python train.py --n_layer=16 --d_model=128 --n_head=4 --n_kv_head=4 --head_dim=32 --d_mlp=320 --vocab_size=2048 --activation="swiglu" --norm="rmsnorm" --norm_place="peri" --norm_eps=1e-07 --positions="rope" --rope_base=10000.0 --rope_fraction=1.0 --qk_norm=true --attn_scale=0.387 --bias="all" --tie_embeddings=false --parallel_block=false --extras=["some layers without attention", "a norm on each head", "an embedding shortcut", "learned residual scales", "capped logits"] --init="normal" --init_std_qkv=0.0205 --init_std_o=0.00363 --init_std_up=0.0205 --init_std_down=0.00363 --optimizer="muon_variant" --lr=0.00668 --beta1=0.93 --weight_decay=0.0 --lr_head=0.0084 --warmup_steps=0 --schedule="wsd" --decay_fraction=0.719 --decay_shape="linear" --final_lr_fraction=0.1 --batch_tokens=16384 --seq_len=256 --doc_mask=true --train_tokens=197900000 --steps=12079 --dataset="wikipedia_en"
Each number is 128 + 24 x the weight over its row's rms, rounded and kept within 0 to 255. Layers, rows and columns count from 0. Numbers have three digits each. The size before them is the row's rms in percent of the matrix's.

# q: layer 10 attention query, 128x128, rms 0.188, rows 0-31, columns 0-127
# k: layer 10 attention key, 128x128, rms 0.191, rows 0-31, columns 0-127
# v: layer 10 attention value, 128x128, rms 0.202, rows 0-20, columns 0-127
# o: layer 10 attention output (transposed), 128x128, rms 0.199, rows 0-19, columns 0-127
q0 073:146100167124148106121134090090163129106134147140107147108133133118128122111127124123128124155103095118104138082132125115108131134143130113123091123118116128138119097143148140104113101158167094137077124166145172114133108148117149086131109143126056150162124151125076153075158131194105138143097141115140102087118134144115114122130168118133118133146143122175107116189093095137146168109125
k0 074:136097137133133173113098127133109140114173115096139077159097149117148093128144151085125119127129130118148125141137088097098169147163060092160158082135123145180151125199134118113130092143114141172129141151149121105132150121152134150147092137098117137138121127116140139156128148071103133100146148164114111169160122134122108118142100123093135125109133140100111126102119117138128081129115
q1 069:140102119118130101135162118192102124149140149150149159159126152129131100198141124118127114090142137102098142140099108125150118085112106098137096151131102160083088118106143130125191134103122134116105129119098084118117133155134173126103152121101117160075113141166110112124166127082136178104100127107113133155130097107117117135126127105119140110085138119118119160075116155118130133111122
k1 075:145108159090121136135135136120099184132117102107102089104146098108110118122124123155146107165076139125139123128148114074122122108156127221145113158092121129140125144193148129155131166162117106082108139167123155142128139124176122153133121116097080109139127150119104121120115137143112142142123131106104134115109102129157177103116139114120107097091120138088149112134124106145113099101119
q2 072:098101109102152123105130119139178103123178098119119119127122114139091112152144137169119139155124145134136112124079152091134131109164125126138172107096125175132157131165064102140135104123085138136114109111111144140091111113130141145125148131150164162080089129079146166113120129123144088099141131104086090135156143125129128104115159145146139136100114127104097103193120163116121129105131
k2 082:180137122171128129137120130143148115136104128141095146140091142138109182178121104152109120131150132166088102140148116178149139140084146137137140111134131176102176116119128110149148127114144103154156100123117130175108127099059134132140108110117142125131178152143164084148116142136136112091120117137100084172118118151139126147135172128139088164100112123151120158127142128085149153140135
q3 089:113094121120126120142140140140118148099176110151128178120105148130109089135148099150139089117156100131117088118079139154158095133099100151132141151140185151132151120106114137135108145115132139102108130111109125185132066125163129163165123177142133175137129125160098137126145123165129115093149131181157136129113133068101136098143176133098143132145122157130124137116098133118135090127105
k3 079:114176130131096109121110076128113094129080173129168117125116154133127190146119119118177152112105144148147119147128155145155124113121167159149115083153116158116136149141158109109138156128107098160114126158086094113146128118102150110124138093136129122133131149103141082106138134126146138132124106117116080117154172167151160133120115115149113096114082108170162166115111152099123156166129
q4 075:114124136134132139135163098162124178145130134160163120121169116141135139176124151157130167159123080105075152140174083120154157157185135139121110114138123087104107114135127144116156138130132115169157126135147093111095157101099152144117132079177161113102160097147143118141133126129131143128120176138105122101142148170148168084125121122142129115133158100128137149101134125109159114146101
k4 077:096106158174119140095135159109145099112145114168140098134130155088140122092129131109154136083109148147174145132166138139133133114143123150107137146117155117126174106130115108148161142093095136137152120154156152117154145136137129120163099096120122165082149104130162091115142151171126080100140120127088152124123116113081133166078140137101168106176125104148135146136166155127129133101163
q5 098:122156137136097118165143101093154126100129101086095091137082150116153123093133130135129117139146116111132145132113144117077170135161148151109079192124138118112137138143165151119100120141124122127090077139109157089127086135126141134178095136112142122133094135143108184124145094155141124117173097129129163143117151121147156144109135132129095140100111139099160152116100120121173133087149
k5 096:083144133121156126137154105142097115093117144098173125103135146141098119178139154125118070142145111134135101137121117101093115143154084125112114140081108165157114167097120117105102132140126125115087147128161127135161184121101090112163124103146129129154124086120163130137127122102146136104131121116152130133097142071167160121116133091159108140145124069140083135159122135140149091138108
q6 087:097129124137164141107103131119120095110107156121131131086155123126153130128138144132135177185129058064126110146163131192122107129140153174110109099115122162108146177136122150108101107137139135135100132122145080095174119172126176111146151139100170131107116106111130129108138124112151116143143115113122104128087139146094114124124146124129119141148137141114092162080115099112154129110148
k6 094:147112114132118092130096129137137116108125122089144098160074111127131104149159128099170144107130117122128149155091168112118116097153102138146125139156100149145135148081114150144119099117145139134151165157141172138143113137171129140146068158119126125108086096132065085122118149100131086138126108085164138138109119113116115120170127156145143135135123141097123100195119122136113132079102
q7 095:085132151118150130156108065167187108122160099116131110119144137138148124150126146161131117135191124165126132083066123100109143121157154145172115163107145094102128112115122114105159087118119113109144130128141098176146122162078141128110116104118176135113162135131135108120112129132096127135136114138092112103098106093147102119134105143140105169102124123142148170133120129097115144134100
k7 074:139084110133144141141121132138180147139158149135111141129092119175115116139113153131147131160105152127133145115155122126078131193143147117168125150137118164110115118136137145120120115115151150101105104110143131116130145167075132144131096151090087154131117121146155109107129125080128065093104106157137164131162177121106161126159106144117171107132144150167140092106130124081145102160140
q8 104:173100163109126137162120116154147140114105150153136144128131158140113126126141154118115147107110147159151124143151120050105093126134122101125160136091176106155128142131090136158120148130169174154116157111087148141162179122122148138125114131100078126157151139133114129118188129087159116122113132158128085147160129105109149128132140132133150052155120112103107117144092111125131122120146
k8 090:166083136156172127123171151148128157127128148123124117167187116172140097143131128160114165122094126109126113142158157142114123144124129132155116146171134116115125121114119151152104101099127106170122116129124132107119141131129124167102127124112129133146098116168159128128186136135089101088163110112157148104168166099126175123151130124139153119129118079091139056154111116099134138096152
q9 119:132087131140131105123162099099142126091120138122114135149092130139113164131139139121117102116123161115161163134107122145088121112134080126100159109090133102112147105141111108114111124117118125105147176123145124146109122103171133198098118162194153113125121092125145117132186141134101176132160113116139101134163126197137137116093116108158111118096151094148134096125142142135142139170113
k9 104:172119090149115104152154188104137074080147120125132126168115130130097119128132118142104156136134129138146106111115144121101170111115100148161152138089127077099156120095124137128108125085113082095159109152178154103114124139102137161131145161119148119103150102147180132124116129122132116086137134117152161136169120118129128134159137107140133103097143066125143090136090102146133117142153
q10 125:113073166116120164132150108144104126146087160118110160119118125130109123116111126161140159123138117126135167157148143150131135134106131121093144150112128135098147107104159124125140166103149136102133146085111084114155122106133130147131173055164156139123158120151092162087126123121125107111113105113126126092110093106115126183107123086129100193132118130158150181102138119128126097162106
k10 132:118106150115100142122126114139121137131168070142105081089147142151085128109112157145191141158145117156132137126150127174142184115101136158118093143108109147136125157095141111140118123175099092138165090126152130159138145151080134125144166119131154148128132141090163097087114118141121139137132132123073108145118129087151104097149122105081122118104140142147070121127131135113108131126119
q11 117:095132079120112116121104142168125161129101131116119107137099124106131127108087138078101116108148142135126130084129128161145145142094137121119121131145090130125125123163111159109126157182098124110091122145154159089123096113188129099106189112179100141150103138116165170099137110116140116132134141146144124115132058128079085147121119124124125155131100136152133125132139169168132113142109
k11 106:104137138121095122110092142145157125134134099132111090130126103112115126146126138108133117137190082103089159127131110157095143110109157092126086171163185154104160124153141145104105149169127173112100099134123136135147135164130121114107097162125092118141083160130162147080133121094152117120141079117118132119121082134126102144112111117089122119119166151119107127147160141133127154127181
q12 123:138149136103159124136147122153168112148103110136090095112133164127135077135112113131104142135119155125156129113128109141139098140193201119102116100154157182155124094100113150146120147135075121128151123097141142166132114145175085101112181132159122127108176140137107129104129145144166113126120125109114155132128131142125143189104122086121113105132127121123156159118163132093118119144145
k12 120:126159109127144146158114091121191125112107142128157128104134126063130099103127125098144131161123093146117120091095103134129151119136202104114133137126118129149110132085079091104071118130121134148117084080085130110124110147137120152116134131113129187063127145118127103129155157139139102133134101145130139108138162111134074137142113141143154102084138105126119150133122153130119112115124
q13 101:125104115115127107080087145144112154068166133142139152138145127095097158155094108122136167125146126123112161103113105131107107101148113140150108129104163132133126132154119120127126101113112106123114157080106188126081119145128151093160133128148145138136163118132084112135149085165121157142097128131141088119109156098081116172176132115119140134161113121119128085162142117159108174116100
k13 096:163170155120117137095097160107129126161140153106113119147137109128140123089133121129104113091094124094099171163124141147110147150117128087145144141094143108107132150116129130075094123145097156104111111128131145139127125161153165115118144100173118091157151094184124135145089116101110076158142130151135128138106155185122148099133113119151094134076142121161135111173129103114102131163127
q14 119:119139101157125170158107106066132150085121150127150118104103124103132156131110144108113131173124105148133121086138133109161122080160151164105138104124112143155075132158149132165092103162109104092161149136121135130098132110144120131124135149100101106179156124142146164152122143157111117125118170137105099141137113124151078161134094125120137085138158124151118064128165105141135115134148
k14 134:081154137155144157122121136147175162147144147124101076112149115097112115092134123123127133158133113123151120113122126097170102101161115113088113117131103156129120136176173143124106136171102154109124143133155090117134076111160136155084155154140113141134137118138117170133105122152112135141151169153112134163134121139140168145148120150103050139143165140152136102131150162099168124129112
q15 106:107170117178111125122140140123130105086155108112186161145123080145106118139197124137087089160091142151124117120073120119151112102128104099145079156150134112173134148143112138150142093130148108117097111154157146136134119125102123131168097112085145139147138160104167115107144102147182121139140137126134153130133116080114129121141091165122138108138152149153135118132094113139121106142132
k15 100:114095137149141169147104103159142084124151142079161120096145096123168140134150152107125071168132145115117126139135139119118085121153069124115116115112134116145142129106133117127117065114144087124072130139160095094119105137105124133148150146145129120118144143110087106119154099128100097153128122124129125140119110149156129170102152150135128148140122080057169156128123108120111088148136
q16 069:160130076120122122095152161158167128139129151142152163136124116149121147124109097139127085103130117161140160134125162107131155116093144101171092106162149178120143133140144127144149136151121148101181130092090082124149087087104091146092118147128173093127117102107115132111094119158142128127145116138117114120133141131143098090139111135116082165117112156112142164083153156159152123144138
k16 075:111101151091114126118084162112118097134125090105117124151143109122151126119110184096165111129128140070139115115166115105124125131134156148116171109105143156131112133108168075126096102134170166115156124112145193121113120154187094124124153113103115156133119115145128129140139145110132167113109173118172162126098138138096120137150112141143176120145159172127147102127114108139100106125134
q17 080:141176096147152146150127096158152161128119083170118144096111142146088097152125112156130124119143161141150144120121164123147116103133140124107150142121146166117179149115109096160154146172111140115095112084150154151142096123133142173105153098158166115095145158136117114145168153128161112119111107159077094152115140123152141133145156152131129148108111097080141152152141136140101091112104
k17 080:096127131149070111126120073109106148160117120123120126104143116149133138175141107141158165132100114146104171106129130157126112101077142151152098096157122123121104153158137142160135147107090123168141105089156115146151129128099173129107099182145125141127113147130141120116136139158141130131125082113101139130102146147142120168150161095136093107090100093166069127125124151109124139133172
q18 080:086189153135138182139103135087130100121047117132111097126143133136145134116100141129093132092125129185128127092121135126111113133138109123143149133139134086162067143122130121148118126155124125106090161132156093139170136131107161129131146090118166166151151117141153081118103129142124122162143111164118126123132159136158106112141123118143133133156183132120107103135103114130160153131176
k18 079:131123095152123150111124123129151094118161149103119107140105126131136111074153134141157139120135106160149129159116117084142129129108149115123125130101100170158120093096104124099178118084108128094127067132167118129099124156109103106114138128132122128157127120129140142121134125082143160113138099177150140103182135107137147124164159121136106093163162149126128135107141100159140102069058
q19 090:117144140156125127129122112126108113114128130155164143130160125127146084131146104165115097116198149136120144143136168135123112129119163151149128195091111131107160131113084130156207142115120150095130110144135114143144130128088119163112145155130166094127076111108100108131126154137112070118152105134109148142103115080147121153134134144120150145144087138083135133174154130127133122097155
k19 076:163088103111104119125139138133111106132115099127086143107064128158116126164123149132141131131153103171146121102076143158140112139107148129117132167134124125140145132123129129128106116105112097123148140112111131127158096123075131095158100149167155131132215148105161133133143137174135117147143106150146108100169146096109145156098125115118102130109118091195124166110131134121145165158136
q20 091:134106123122151165140129151061139160149106116091099156179131147148148144149119162103121152159097140128112147098176101127153156134170152135139128126157124099099103142134127123136093119125159084155157119088129159128083139127140079184132130130130086120160142109119125131130119093117112115126102130154159109148125147129130183108153130143122084131123149117119182094123137096132120095146099
k20 100:139128118112120149104156160112177140147116112160173099171111150084134156126110154141121145109135134140115131146172115121143162156144111081112127119084114098087128094151144134103132154124135132151165150169122094063101143116171158155140109096101131084120123129122148139150111116087115097086147158116114128105150133158116141145087160098110131125130131108088113157132130120140084098105137
q21 089:115138118163133139095128133112132116097138145149100095126132121085144146139146123129129153121142149136116152124131172100134135118113110097141139171154147118138199089118110134121112146176142138141134161183105154111111135145139163163131102164128122122188047108094133138179148097111113138119131116163131117095105144155141110111141083091141145102132096143150120144128125161149170122097122
k21 089:171148095089141130143110165136137160119141121129054150145132090120109150096159109136105135136138112134133124111129135084132107120156158166143144113129109156141146138085116130132091153120080161117123093169133151115151125153121124162093097087090134157086112143128152117077132155100133124163119087118157113156105135140193141121107121124090145094131120108132135147152140102150151118143103
q22 097:097120117144157098166130135148143173118120090134078098118180132121147173114124118148110116140130120130130131128119129103104155138137124149161136155173124100095176115164119136107173133123131106108109098129130116144106113144079145114112177123094127110168128112076148118124153128184116135124115121185110126143115110121163138104128138116110127086123152089150122104109100117110170086115181
k22 094:150097104149154128149126125123129141109102107105135133122156161133154145127160106181109146120107083114123112118140103116127157107142165148108153091127117121108161140113147170136092147142173157168122125137148128095154153122093101130114172088134102144117130072112140175162116090109110148111141109111103105095108095089150137088134146110150107092148144093138087123106129127181105155142151
q23 093:109109163136108124115107096107145172134124073119104093133071145136126141112145103129135114124128154134130115117118130159085135150150137160144138139144108112109128060149121182127140155136095108166113078102130136115117109129141072151138099105115112118144096158109135130066105138125098126108142102134152146170169180137157156118137137092116125158149132114149188139147106115121129105141124
k23 096:153094152146154092085123136153140151151139129117128158098095091122075099118170163120144095110128153155104158145131108102093122138152146072132117147146127116084142096140127129112135092118105130131088132144102196102112130150108135114130090105096122115140099105142121100111099136133122116115098131094134133104136150068119153119160129124112140150148164131106129142189133117156133076132144
q24 100:106133149136105148110094127115102138171154135136128114104087161150100108154172140137109130136121134144121083130144137109097125135166167134188175108123133096146120117090109146131130138117100141097080083123118115148172115123146111164104133105127107105138103135093124186114054149156142102178134141114133072128116167095115111138117157136140136140140103134114122151120109115134114101158113
k24 113:143129124113170144111108099131123161147126111128118137106147145141095095156127164149153151146127087150116091090117127128113108094150179124142136130113110130118129117117108145169148168132091121119122105124112099132114104110130143076165125127123128126117131130151085155099102095156107107170141112136112093162071148081128135144143179116055145132115084140131108134171153129108135173094145
q25 103:094123115102120148163144111139135137125105165136105079089096171137125126110129158110144132153117092104175146140101122096104116130164108137101104175157108143137141121145146143156121130142136124138126154156141119156129115147143066111070065111100131132138115123101114116154172125138100095111105154162137095119092084143089158102091108146137128113109139131167159122131109111122175122147128
k25 123:116117150120126160120107140120153131117122145122117060151146132100110137128153137130146133155090130108176153154121130096096112153152136138110123124158114126154087123144138127090111119131119156129109148163171095128110069129146095128109067149155109165124083124082139136148142143106149103135167166122135130159130118146126149063109102137136146120139116165139151132126090049125131121150143
q26 106:132123125127126139173143097101071129136112133082113133151081122128140108137136135104103137147104107121113145123124153110165135160105140139132108142132092106179121074126130120138140113117104125055171105136082110148140093150160119126128176117181131119109171159141093137137144119171163156162121159173106100123121099117117087173144131155115107138136162130131133113107159119136133128148136
k26 127:073114106132165134169153140127136086122092139094088124145127180138123112125137150127082151145101114074096108188113135133159109128084123143133164146145104121156150079151149113115144086089115106114133131166097109086120107116149121135101170133142100119109099150120124141134175138135134159148127131168139118128104127170118143119119125146116127156146170086109129107125145103161129127120097
q27 108:134116103127164160139115126142144138094141124110114142113134117152133145097148126169098074114144139131123137163150184095152156119171121099152107149141166162104107120094151129144131133094117135114140107147149177125126151136139107129149115153172115125128132102140132155106148145127111102084139092138197126134170159131169136155134147173143074177144114160128123159116143108139116161086141
k27 100:077121136121149120101085162086138137154080116115148152112119130126121151132128150118096090098139109131131147152102139039136159108161103145129101105121097134124087108150112127112095111123130117138142146106144166083119123146139091130159079138143140164113128127133154103106158116114131109137152137165133109106137164145149092089150148156133174145157097114142147092110129162111127091153134
q28 106:121093120104124143196119138115172146105116171130119138137117147166135136171141142122142124135110095179098115161154153120119119079104112147143140113127182108130163159145117122120081093142139134149130092151132139138126086154096143128144168152135123102094143120111137114092137094141140081153096146172136138154125129109129091096108134189123155140126161109146151120108127129135085125160156
k28 115:103116089100078136140164118132145164144162105086084127114167143160095127130101158133143164093154129132142092121125140147146140112144106132131127115103107148127125121176155158121092093122120145151156153127119127180145087145128132082147141154127129136102145112111104149083145081120123108157141138146154115128146101161120098137100142172129096130106160132164130150131159102087124065135132
q29 116:128120103138161135141157149135148143149089129111130131136128142117125148148184186126134143133097088120109124112154134088126097083133170115126157171140096145165110143144122125114115116137157132139144116119154170083142121114136150093120111104137097137158156136141137152153144159120106141120098126163110119139088166143107136063127080127096168100142119129170133119154174154150121115187153
k29 112:178104081120110092122104155128148134134101128124118092121126138132122137155156137122096137096111124095108134163139169143121104140208138100159166089126108127134120092123150115136146091097152123120120128165146129082181142110171122127114147107134110118138118172169095116151114165114127136089130162157150155129122134154123132140114132177092116112168139102148143103115120161133106105169144
q30 114:144103112139148125115167145154121142108155111156103123115145093129130118145159107122165105149116096155107155159141100150121126102120136123089119118160141092134099101142133134113140097127178134127159168113104152187133120113153162096065164071118128081120128140120098177073078123117080128164100112127164112125146139126147132132153139157110118152127122133120083112107140105143138128125118
k30 117:138129105137108118105125118105099106132149119123132145137144115173118106139135166078130125103088129095144135151126119163120127144117093109105172099127135137092066164129160142114129155099093126138115138134123154151090113120165114122089186133097123095158146114140150147087112130091114098114083116131147158142124155121090136165130127141109137160164130154157116104084183090165138112145149
q31 112:120136105118143159125112151132100136103103072161124144075146140154103098109145105135112129083129128128161136148131109122095120110155151116136139133093149147099151095088101080158108135143136151126127107148202123131160159145113169122096133168100141122116143124099132117109128134078109099103192125160137093137141167103118125130089113094138132126161150137130149120091087106102127143121144
k31 107:148153154109108125074121143186088124100094151142126167142116126149101124112126114121126121051131105124143112175140157134094130088123143145128133106129102099135107104108112082143103153122156152130127115113147138084126152164068181095091140136117125151125102103106117142128148144150128130096144145090158130114152156138158130134114141111155147089171114096138115107110107095143119143115098
v0 098:091135141145130139146144151150139115102105155149123181116087110113133131087126133135124126131154143105122118141129103160126113091079101084130129151124136111089142135171139162123119169125153125161177118152110106117129088095158155126104130114151103116137106121120142109119123146113142169115123133163104130112172110152165120145086101143192094119145062114171141148150144116171120135087109
o0 104:160112078148093085128134116128142139154130098113109105124140160148120110164124129133133147122121126134106135136121121105131118116159147171134144125170106159154056109127131106088126128160106149116116139145114158164111152117129128124101137122103123138132175145100141147152185186157198103139147133113104122206121121126134133096153117133093134132160172097124110095121141138123134127137159
v1 103:103148123164132094136169109158144159117176133171169114150167130147128146094151112152155146116128092118090169155144110146154141160098172145101130111133099146097132132157138137152102154090154104138118089105127117107126101145153138123158126132136134148135122130127166117138150170157135187131125118187132102112114151129140134103137125145115122170133120146108159126129091182071095137136129
o1 096:167151173107134089137126129168172128124124128113098128108113098173149104121120118120091138125155171133131153122123099139105101141098098117141138151135177131111163154139144099122122127096162137093101181128137120148143085123135132124104134157148162095129133119100110107084154099114129113152135117109145101144139119167112173098069113105136123066162151114136128131125150088140171107156117
v2 096:141091145087090164091110147107153123147147135170077156133131152142163140140166108108089110143126175165098132173114156149178107123131131144110115121145109114136175096126125148125158145139124125124153129128097143189102129138123154128107078108119128169128131083144124134140089115144133113159141105115117137140140129173126156095118116154096101125143179143128097141161115141111110159164135
o2 094:125123121143151124153138113131121126065115149115131104121132132137101178120068122129098110161151128105149110121122073137095131116134143074113128139117153146145106144125140126109093150133144127067111121199140128078123144139143146102153145165122081105119089162129130147091150136115080179101125114163161112147097145109137109163140151118138178114146134127151131104110113136153134133114151
v3 103:146113116128119118127161114086141179170154104164093124152123120170147117193150153162104104121140120107112115101132120099150120095128128137121088168119112090106117152133146141149134150130167144120074109137141111141110154115128074135137086120144151115132105156155149159101119112103139125117140147132163162149133170172138134126109110093164171125142129088168114121125116107110149148174105
o3 095:147117159135121114133148096123123154097123131100153103132097098131106111086102148147152126093130130130132130143136140152138136115094137112154140079203141116154139131090112138151158095110135109130155132101091138129149131120110140126143156132115135101132160098108054149160114140148090152138068144141133098151158165105134093139146168113060114109155125161103123137146167123156130142124146
v4 103:157116111101180094134124164152151134107136161128097119135116162182125126156112115109140108136123152100115112123161132108115090167171119115137132117152132181154125126114128134128133154139126149144105176160088121121157123158165140114115164130136126175144117120063138155121129113133164151168154130156154157087077113101146163134158063121136100130146102100133137142129146135151115109133139
o4 093:104116129151092135126141083122106126087114101143150118119114101084055133142102124120116133134168129155161183154089140111127090114100127124096146121095091155102133106128161118122119151115118147090146119143145156128115125107111136110131101097129116086150111130152142090166093163095119123102132105106063137146186160131136128093104164137153136158130119126159123128146108112128103101108111
v5 095:132113128127145101115111173114138065098156100109085130139137147148117101175142118153158159100144147154141180134143135139156175124155137107145101106150114148104129127146136141144144116102081109108165110114129143133127134075137142116159095121069094142120140153145149122132144099128120117105115172106146159162136143152118156083119148100108138111133095132105162131153150106130182164109097
o5 088:134153122104099149128100112132106147145125129112137100114141091099144123100155121098159099174108084115102128116100117134099132109134122142138147113140131116169152127080091100120144129135121125117072156138127153140129115136113117157133153133164111138164145142196084153096128149148113147179180102135099094114159098097118094150117132114105082169136139138136116158110114124139080135164165
v6 099:123093137125117114133121157097118121103135132123112130139121120144157123139111128161133134118125127119139107133093112131113089174123140136118104146144127116084119133157118063113112064109149135190107124140078115136104148071101122150172080141151113156130126141126098181121149115085130083121131112132098159143101129109129104168132140125115152080153162147172122127097136169113086118127160
o6 093:139124135141134116101144139132109155137148121132126125148116118125128160091152110101127070146154145150090131159141155148122113086136167148123129100130144156126171137123107112133159126155154130071149122112139137099119110193112121106106147145074132083097122087112129106119099106167053132123140146118171113172138102174116111071130120151143123126080151109119102125132110124160125140128124
v7 091:095162101160160146152113131116140179149114122110112151135147161128144087108156085132110143135123127125149135122141111132125123134114139125184143132088111150156128108142137124077107114148110118127134152138140148095161131137140105133123105153109136133112115084151155146178111128097134119153126070146085108175143146108159204136184082151103150130140141082131122134119105165145150139124106
o7 088:135109110081109139112140164109091084106133158154090112134097117090116125179127135131124124157132116084149131142104120125127138132124127101074157117131132119112140098125148093154153140122139134110180119135116148153105113107143133121133136163160146077139171166133145165160095163083145129115136160133190092080139073143114120123104121125101142159127131163148157128142151108157127099122121
v8 100:138157141119188161134174152160181147126148163121108153130132134122089111139085135100149134095125126128132125141123142175138147149121121109102125131107132126148119116150071126117172091140168172119116106148155121139150114115132109113096111067122128105117163115128121167106107139103107141087138117151121153106127119126146095134043126158135103096115127099094118119160118107148095136107132
o8 097:136096113118095111137061158154064131125078114152121118085145107158143174130100108117116135116120092154127133124128131068127111115104136151134139118136150103078117154139150121155110132172126122132122146091141141120142090104128132122094099170152106118141115153135162123143148132150118069151096111136115145169123170160108140109192124123127144167133124159110102104167137127122126128121136
v9 099:108172092103126124120152116105083107186133156135138152115111108133103128118106150125134118119167128135112134163113124137196122146112140120122123120172142142103119142116116101157098144143136109137147129146139126136152154114138118097128130149111187107097138111163168111157123156144162182141113083164163162116145102143130126138094129077146131162115105134108144129109181149130102073137083
o9 088:110124139134122121153153093104163169098128131115120108124138181090149137094141162162140086133116118101135126082149132121079094121138095149136138155065140143132117145162126132153144117140137162140119159088138148098140097165112160138155109153138126090158129118074121100125100147166167084158100130106119100172079142106171141147130123154126117107137144115130099128107099130136136145121126
v10 114:102113174137109163162140117169114127159108095158117154130145120126109108127144145143158117127148136162123157142135115140192130143113112141118117128078134109100160129110094083122107096158107143120161161146089132127151134132135151124137172121132123117098116104172100142103153084164108136130087103117122055109131104110106079126128145104139095136111141114097170136151153148099129121079136
o10 093:148103110111136089117119164109199165129136138120125060108134140126122154100132140132086136165106119107110079124093144075119141165141138111099120113124109152122121102165159140125149087132126086122098068114145118135161123145103098095106146119125127148152165157123142131133124106090103130103133139112108157123130181109122092127114152140146135118134156145126080134124118152081164141139143
v11 105:150147163104120136121125144123135149173137141120093115159145120148096132109116180138167138152128135151122144117128136122138153157137134145099112148098090120112133187118151116097104111148127077078123153148135128151095175102120170130208130109120144139120105142142101123117111111080119115099163149151161171159118133103096143104135146140076113119082116137094116139127100125092120125125150
o11 094:185171140137096119133107090108067132132107132101147121067063126083190127120107124122108123131173124151156133142156126151139099115103154140139140122137151103140110115134090137135127128127098192130108179154129114153145129146139155112147126118141085114137161108131151125119137100162121152115105140114084120140163128113158098117135105131079119125144127136132126141181143118124106144148107
v12 099:156083154095125147125126140086140116096154104134162113157138118109171134145153118134129120104141120136141104134088128122150126132106099146145110087142110159150112086135132153135092089097088118107153173140166132130093095140132132139153128119145142147161110094154098148088095153147096135074134120151120178155129136124102115119108070147145155106152115121118148201121099119134108101124111
o12 088:097128133128110142158106138137099135163185139144096134111154110141114145135177151141087077136154146165100112142146149142115128095120136127120128101133130088104127168140112115116170166152135106101123116175078137143123172078124080104114178143108090126114120163138150119092163101152151130161140133146118083129128132131124108100109157165149128130109132136107126085146128105138150168151105
v13 109:113131129138125153167077099107098092159143139138102189110160156115145143166157105113098124146131114121097139100124136139123097132148100121165143128121107165126113104115089153113126157162133113125144082095114147131078144139147114130114105129103131160143155128091141133116124128103142080134147130156120156152193154104116110163146065131150137097131161134131100110138140148148165175149134
o13 101:162114125102133126066152178127124118114087122155126109107103127097122132104121110167143168173109151087161115129102105142140142113137127116112147145127159095150104143165169124082154119132135147157147139145094148108133127147154133125146151119167106107127133125119164198127121157123125153133129164129143096118094092124100139119123178112110125127145110137129128090137105101163152060153099
v14 089:083140117118141132118148124113136099145121170133132148156119179160136095147136122103123089121124105134104128115100159130119093122113162164146154072134070116076136096102121110112089118120141093144131107130106117176112131148099095096160130122161105120086101132136097123135120155147095127120154130126150128111084120082153163188142172136121107132112133094114133139157091106133131123093110
o14 091:134094151070139122133086149151102140118170092138152090122127110120145109166114130132091159182104117148170130177146134111140143103134098100121117125131194151145155146169127122182137154133096128117152161123138137115119137145100152093146146132086151122172156121145138133112142102126120116122145065146098138148165091136130130096138119154112155104158121163137134095127135125163149129126126
v15 089:151116129094176102130124136107127112119110074098197150127158151167160136110126123109134139145150108140131155118131103142110049134117106125117096130084111106131150105132124150151136134114120073137089165143140149098131087118095133130101129096146157150134137132159168129162118074147137159144134146132165125148121143136136146124140150101090087093097125078123120109135110115118131160135141
o15 089:113126110142112148152181113148153145133069200150128122110105107141095111136149118135185117134086143095126135151120156121138156159132145119152164142179152161133158134141119114114149159113109141088134115155121134147137140104120138134125102150110122116129182109112130113126123143125114123128123113179114191114094132079094103128140104120150111100178107130155136157119126159150117077140103
v16 094:146140206122167110186106103113138116141119115128132150145158153138140154140097136148105117127123103128130108125152108134137150093140129105147139137088141135128141108142118179166117140128124138109163110096135107137173146128124113110149126143127099136107184116147129141090114134141082148132094102117084103109115132086150075109124188084103140099101122108112116083128142123083133115085136
o16 087:109112071142134162119165143167111132173132142146122113151147119161069131118167098115133147136096068171090165107124165099125171117137126121138114126142162106075124181133096098179130117123085102163144153168134124129153110122149145113126147096131157130138097130116136098134137122109115139134126126109101131095125142140102152125128154122126143156145114185108097129116125140118149112163105
v17 096:135124163149129142116145202121137124117182131124125150152174169114144142151106110097113155122146150120117147143152112122142136096115128115143139106144112147100090127104075071114109119132156105164123139164097173122137169197151101097111097113116106124133138183108075112134111121133102139141139144121119164120125103135116118130102076145123125114105127131102146107101123106142130152109084
o17 096:085149107090137132120064100124133126121080126128119103118120123142131107170148144152139125121159153126163119112137137113114126109141128139145140145106127140140173137143142165127118091134124128153124124100122100109119125104076129183118173102173162106094136122105177178095126150136109101117131135134122068136170148107166173112180169133112116134126154111126140107136084113146130106160148
v18 101:134149107169130117119118125113165136162133115137143142111105108069142120168147111106141150142117124098148110125109112091080107134179119148170120129100103107102090079131134135169070134115130124176067121104136089149125163123106118102145140123127136084114111116151152137104120115129122102133138150136125170148112125134123171107118115130140142133153157048155152126145085119156138121137140
o18 099:134137120087153150136131120114088143124146115123127112175139093124122109129154154161081151117121143132129178125130161165152132107107126100112153171156124127165149119125144107071161103125150148104221139144124161109142112102115108164118136132157102109112152148105120130141102124107123145135136140123153124104142117117101079162166092131095131119138088180103095110106137162138122115156113
v19 107:122127164154138122121152141166100142133105128132108123095099094154151138139106182098128138094162134166128092121150160158144168108087121071115123124092132155103121091135126160147168110136140122155127153116092112115156141175115173115132111162172122123110151097115126122120138132134129162130101156156107086108124137136117127146127108116112079187140143146137097136109169126079149108134096
o19 101:128157091114128154153137087134159174142143138132132165153171152137114144094129147109101147119107150133152140082123110052115102142182133140105125140134081153106121157118115138163083100103115112169133113130116140137144143119134132134149111125084138123138114141106126097159157160114123158131102088091097115139101087143139151160152155101160162101126122115152150090128145128139112157109170
v20 095:144143096141119095105139129141089119137138127128162118142093085134163139132136082131098110094104147066110158175123128160148067139140135087139085158164110113143127141149164121099151162118118149125165179146159100093110135142130127165112163137146169092152147166156117129160133111137149113136109148144139137153122105106122162102092106113122161130139113113111121145127081132127159126142149